Each number is 128 + 32 x the weight over its row's rms, rounded and kept within 0 to 255. Layers, rows and columns count from 0. Numbers have three digits each. The size before them is the row's rms in percent of the matrix's.

# v: layer 11 attention value, 64x64, rms 0.337, rows 36-63, columns 0-31
# o: layer 11 attention output (transposed), 64x64, rms 0.296, rows 36-63, columns 0-31
# up: layer 11 MLP up, 128x64, rms 0.331, rows 0-55, columns 0-31
# down: layer 11 MLP down (transposed), 128x64, rms 0.374, rows 0-55, columns 0-31
v36 098:138089150148175157129134139099105132134059147122072116211128043147156131164162106171136120121197
o36 100:104201090070082119102133096119125148129176071100129136082079146157156086128172103073150173152077
v37 113:187146151153160137144136120123128110139122182113140076123119194155090146070162135162135158099122
o37 115:094126100130112145101149160120164121184115134104145098144124129129087171201156153116135080132143
v38 090:207164151145148143160181176092093109170152102162088153112176116134070138141105083145139125076139
o38 091:118137115146119088077169085147149088100112109119129160146100104091122202121217138129158125129108
v39 088:116159080092158128123132133150078110109113139117169195199127165130058101097158155160129153119152
o39 099:101092182100152104082126133116122089091114112134120115057150125110098125160100088142112055094135
v40 107:060099166094122128120137090155140098185169125167115085135151164175122146181096073135192170114151
o40 098:136147072165082169103138118154110140142073118120184176090129155147126130122143154122137158131102
v41 097:098084088138088095096172110102146133144100132169173176097142164088133117200094093105164151170139
o41 094:175155160121144143131154147165083123136153166116095100134182126147136093092113186137121156057104
v42 089:122111126126139116172167105140124119161106121177129191080139121181147130142172186158147105138090
o42 079:069180160058162067118114182121113123144139170122178126158128128110151098149135191103091127123143
v43 092:105130067162101176111132178152133091108175107190174122139065111152135118187128130107132150135122
o43 090:046150147148144095124158134115115132122115124095134100170186159160084151089103114147058124132132
v44 104:119074081121123116142166137139066204174167112112141139171151109157078091149159125074167158160119
o44 105:120154179146131144068156104164172071098129148164131108133154167065153121146152116176141099160111
v45 111:115112164150111121146097212123154129162128128182084150112093153157123144058135094055116117141067
o45 104:097118142134143068051106153110104166084170108100153108161169121083088128167085151146160149134073
v46 107:132135049106132148109126154155121126148140120134129164124125077153158133096139226086117159154129
o46 097:125171165142146091154117127101114113121161186151063138169162162144053077146163124177107126134131
v47 109:150138114141113025121149054130088142154057151138148129142136139122135112104095073113139165149162
o47 106:107117151132150213106109123136080161081148152130105130157114163157130111130181138102156089082087
v48 091:140125162109141124051136070116112100109180138142129104167176081175072119168181120116153129120124
o48 088:140152091102105156177102170150151099124090093104078116069080132073134127091158122111191141159091
v49 102:116134138085137150090149112080146143101137135120135195154121112142100119209122158123222109139111
o49 098:078153163076156101165110129127157123133117098151133111132164126097162116138163070135101124108163
v50 100:146113134102134121152143118161144100123090114129087151092118115180143158162121094091160161113100
o50 097:171123115171087169068080120140108159113111144126148110080089089175099116078039140126168107110128
v51 109:189162130141096140111155116120159135089088117147088116214143123156171140090068097140136128115184
o51 105:136138111147087171127140110135120154120152072096120149116096151164084146165191106131116127142118
v52 096:148119086186131148181081121158209135120141097118112099112128079085093144029130162154083132097098
o52 105:135153166142106185107109157080069118152137121107143155128129106139140170132069092148169177143171
v53 100:161136076099175139152098080121128167079215117105065099141119151154095046176144141121170138124100
o53 106:073165175162152093164104142086134090152128143114149113107160079094150136096162105116136091148080
v54 105:172098100093098107124089112138130098166148159134150177115139128145082161196156163123104106166103
o54 099:191163124084185139131138107173118089110172127103114170071122120035102131132121163152116122108159
v55 093:105149190178112148113131100158128131075190166137139103162168136124070120183150145139109145036168
o55 101:122128081112139064178114089194145119122140107153114145072073101123149161150087116119170112167069
v56 100:143117102124084150119131167102119129145136159081157143066157177112137169105112081158101070131096
o56 096:143069100142131105123124088168123151106136108097116126143159125155174150179118165136143124086181
v57 101:149162162199120192134148084166153108105130136099087112127084132093148081107089145162129141129146
o57 103:139171068096104102115130133142105115078113109153106158178124100146128176167129091119135122096133
v58 085:147170152155195073131120139084159082145132147088128083197199101175100099171084154135129130113097
o58 096:112130115124148175164112121130107120189173036158151157111073231077147137112151097096099146142119
v59 084:168190154149079151091119197182167110158093142120122153080155185107181104106094164106102101098185
o59 077:087104134135123114154142166096147144176109099096107169116098081158131113162104120158139125094118
v60 092:152112101120155159183089104170145134110185125111123198108137114145123143087069126173103127118081
o60 091:131087125144103146135213138130088098134145153140111126149105093119135149159107111094124107130181
v61 083:180097118167115115176072112151154116103137112123087111158109147152132133083112151114188131122110
o61 093:132169126128136196091133111119104109149121127109156097165117127128096155129136090115100077167105
v62 088:093145132111087151084110133186183135100141141118119128121122107127138132175081165058133131210131
o62 094:186140145125120130153174109135103106188101142095087179126092094135062074111155081133167150154111
v63 095:154156080127216050108110130115125118104123177108115114132168120133077160119152132094139088080145
o63 094:107180093104143207112132124166141176160135074161149204125117111112186070116122121151129125155139
up0 109:107200129150109182162074097080147135153102140079140137133126175213174168118115078152133149173174
down0 113:127141183096109179125151080160138137146120081103155146084104161147127167126214163090113130117135
up1 117:102163119148082112121157160122088104095113140193129107141099120188040143130159151131161151129100
down1 123:067136127122081181121125165161105140119104070123102126093108124151075102171137129128167173148092
up2 096:104194139162096110105150107132165079120147145106075098083102157093083190097170124144091114077081
down2 087:176163109158126180110124114143155124131165106121105099172079130180181088172165061124143118191103
up3 123:108142124176125157137078139145121120172116097122141128128138102128095170149149104122113155139089
down3 122:149173130110063107092128115105090156099139187092113135127141155138148099148165151070191144164049
up4 094:120134155199143129120190086140193145181107146103121131120139119121144082123166131112193137145080
down4 130:132125125125089136073140133181138078142146167122192143101173080106108188179113172079081120095154
up5 102:114120186099126111203127100128163129148120066090162094169145114105150157143128153115116115102093
down5 103:153133126122091136075076141104115108144104183134111185103222118093161151120121148088095167141069
up6 091:111152094096118144187096143082120127170118083069067085170158156151151096153076070165069098168082
down6 073:128149128147136166152110172090140138130108081123067150154114121142126156104166103163144158111102
up7 080:127166169130123124172153112150119128156129135108181155165164107154027144146161116148153171170160
down7 083:127133213116175080200143098156132186141149109091113113143150151149137144128161144181135108083091
up8 095:120127117093168078201113140123115090125142056101129114125131167117099105153119105153081107137238
down8 087:095165105151144224095132130167130077091119128109095102122123125142144165148142142127151126110070
up9 102:093084115204133137179169087100132163128129136079087055139189170141136134118151130152120116126165
down9 074:167127126122148092127130151067146072137173063086108161116081115109158191170158137122135132149141
up10 114:158169114150089165102133143136139115163105101087151094120149151122150144102134141044170164116084
down10 098:098112111172147094178133136146129124129184164118057161121092109134154140133153124184147126125056
up11 102:149163093195137140127078210113109123090128126092127105095119125164113121167155136084144150154084
down11 109:130069101106087183193115104107140060128126123035055108129068117078106124128136138143129143079155
up12 101:128109178126130134128129085167090129105110092183098158143099190171069135150120131131145112123080
down12 083:109095161179154152077137156092130096131097062122161093106129143156098098138132047085161141146125
up13 098:159127063050147106086101163141141161104137090154156106142129134141188117168170132072116158160122
down13 071:111116145112150163170132117084157058099195101104087115089086134100143152145173182113097149065107
up14 097:104158143158127131090204124094102115056145146096110149115087090147135099179131118113049085100079
down14 083:111176076094097146122112049165126126084164137130122125145118164143157134134200161131155153140103
up15 089:072157115068174158122183135123118066103140107163128127128068094120157140147179123104130142119117
down15 107:112103066130140129125097092165130143158187109163159205207147090154106169129136188105110127105112
up16 098:114147150119081141116133111050100140198084098121119112063130146131084140103124108115110128154177
down16 082:132133073109109090104152102112128042148114121122103109160130061081129111132135170129128132162101
up17 105:108146126111112099109114104155139139146132077090134120174116084103163138166129146136136131106070
down17 101:117103122175150177126154116092154106144131059097186115079099156111101185108115100184150088114174
up18 107:119156116163138156063104144157119115151139059127134102120160071123136151078142178099103143113124
down18 100:140118099128152121120087132092141108152146120071163134099175159087124169135133191131112197168070
up19 094:095124135135123154136139158156095081085130123092105155120081095151153154139118096148110141037140
down19 105:175122121078135105087144106178081139124116123150060158140159154139108130148091168075093173134106
up20 103:112172141107126154149100091143086127114074086149121124111116156069137089146150123211126111130091
down20 108:095096132136089138056154132104131112181075127114102109143081135117066106119145076153165130155117
up21 095:134127125124102157112148157214167131128131179128129086112120082166107134109164083153136134095134
down21 109:093170132075166149184167103134164179066166161106119155092092143126190125075116077124186150123132
up22 095:146128106162141114118137198062105161155158092121139073123160134157141112093200168124128097101116
down22 107:091171094069171062164093113131062164157124144145203149116136130157151086119145105094113122168094
up23 104:144185113163109173209126097096088151085172104124104083104128106112158135111147041101157139121134
down23 129:128126201118186166103092069122153125088201160129137127128106118106126186161081112187173106088125
up24 095:169127177138157104108148158119131124123124079147104101118143117124110127160167121164120025150055
down24 090:090183082139053111112141126109134163139108141136079147114106067163141146180156158119093172127140
up25 086:114125139101110085171112161134084147069086108129172054079138173111132088117140129132150134130122
down25 085:148112068142032144080123093119093152134150127127134177103088114174117163160182102086152125157113
up26 101:095152141127143158160163117092142157105097116160123144161089157139130143104151151136204163190114
down26 113:143138104111102154198138173117101144159117127174147113175129144184114109066116113103123096113045
up27 107:091097154177139134206157184129118129153136101124097140093155148134167123120118111064185139088141
down27 133:084081142154200141160122119182110129098160067156068145152113140090124121148114162152129086125084
up28 095:105110165136044125103116107147163138155118130173110110105105118137117159177105095102137185159129
down28 104:108143114138153115148133145166109095091144114140111133054108139161149136071145182164118152110137
up29 103:146143113123164109078132075215124099182117108116111135111122137137107142125136096127144168148107
down29 110:123105087152101139133115114048176075094120153097116122152165138126166155174131129150088160075128
up30 095:154113130156084139139130175116166098140117138141069116128151094092128075134199167131161093110084
down30 087:184155146101119213127130107123116115065084146130117157123121143108087156125141115109145197113169
up31 100:158144109151177158110130103135131088104125174178143110154105143100039132098179089131179220164056
down31 092:082124075139117117088152079212123138173106097168137138080142142139100123104175128131150088175086
up32 105:156092127113140138108073097131100119056123064088104133138156123159201133167167145152150175072147
down32 104:149128145120114063074099162110146203135083164116157091147116070136145100085118175126128122163130
up33 099:117094183184113081124161101154158170074153132103144080156062103123150165142193124158152152098141
down33 089:168126149150227089167118097126149126170122114153152164162083115174106131147190084126160090138153
up34 100:185130066127133072127159107123080132150150156152109162119126167145103135169134124127107190111147
down34 075:107137153131038132087153102145139167163163152160094104113097141173138175092103101138147144176100
up35 092:118113156139208110151156129076121117109092116131122156115172137101083173121111132107094107112217
down35 087:196149108175176158129146116132146140101122156102137180181168134117180178131154116128141158175079
up36 098:093110134053147124127164155162157064166105094147110122133155096107140188171155128114109153091116
down36 100:192057111149163094119147103112199138129155155134078110154102146135140146089158147118087141099141
up37 098:072141178117070102108147157139132141117132070163162167156123127118095130142124107107114160122090
down37 085:090137135114064158113118119119124108137219143171107131115092139060131195154112137160082071167203
up38 113:147187199113174107081139103104090058168090078116119135093149146130109098096139141088175129161101
down38 134:103081172144045112085161123090107091160123100154182114094144108114146127169154164086107132143142
up39 100:117166151195137094128145115157083020134108119143104144128139119084125134177136084128165150126143
down39 125:111157135156117124105107152144169108138103133128106118099125091126139136049154000133174094130142
up40 084:084157179135053170117168050121162076148149106116137075099088119111137087183111126117198118136111
down40 097:118091100131147138084103166123141179159071140134102129135104147099160121100115122125063139042054
up41 101:115173190107136184131128049156129152133130101192146126105138119129148088101106126098148180157076
down41 102:169094095115147098139142156099164075158088177108114107152134114080030129154144141096114160120178
up42 083:134207118142068103124103149206177136143120131097157120132134139127099149152178088119206117109151
down42 080:131155129101067083102164159134086099155074129121118127150195121065080135154089154135091129136174
up43 117:164162137155069111093165163092130104103100131175103108116120163140105091137138094118155128040136
down43 119:144158090113091104168108158107136120111110154107057133114170086122097150133084090109117122110111
up44 094:184158133153158151104166112184127075109112143113132091098090155127088136119109106168092087121099
down44 091:146104087107146157185123183089162181098130084114077109125096154143184094114133059133183156115174
up45 089:131140089173155097174059179130110124102124157122132018139104095079095144147157126115198101122154
down45 081:149154097153092152138156064099148130159131105138125214112098122138164182126224120093177105161084
up46 087:127077154083159144131090117094144151163120102145121093189060153128139102077161127188149126098115
down46 073:141130125148058096117153148090095145176120072099153160099187080148109203147155161130132138154122
up47 093:096139118123122066112165159093134172101101168115115204083143148124110118151129134100163152144192
down47 088:100129112133191132147097160119153148076092137083171169136139068077184140163121118093134115090122
up48 105:098119128149091183144200179086144149097149179144143099091095079195123134139166134100057164137144
down48 107:150067145104085141097159141099127184087125190179193082129164107130169111076143136145106107130127
up49 100:151163113121119163082119167155082122154132133118086131076152112069141117068148100098082131126084
down49 103:120134107126147154183099122093130216151136128091090135182145134173126148082136122125148178133059
up50 112:157171124158137130064072136126115108115099151180116155120147161144069083164135140140129141067145
down50 107:124129135129169077096091105146152134115124077198096139179109209119181129163137167110097127137139
up51 097:093137190175133145102118152174151178118110104078068130086117138190179152133116075151118100112154
down51 092:091159116094122120096133152109137076136157130132124125207124132019113113147170125088152154117187
up52 086:114186155124120145131102143094188152152135132114166155107098138116085133100142188127148136148129
down52 087:132129147135086096121154152142125107095128147135081133157119155118127144160078095089123063102129
up53 090:126161082130133058086105117123153099085128075088158184123175094178107154127150117145114161143126
down53 097:139082141099151133086112118134079110118116041125091187101119121098167146086149122112196087146193
up54 086:140131140071093162193127130129138154108116122180073176155187099095127124142148130132113122093162
down54 079:135159166120111191105117129124105144160121137124169147136106064150092134128128138092130074128124
up55 094:051084130134185141184134125141130140131158180155112106115161158113159129097158158100119180206141
down55 080:150127130102077076129204120095086080155144067137132154130177108173075102141102131166144135141127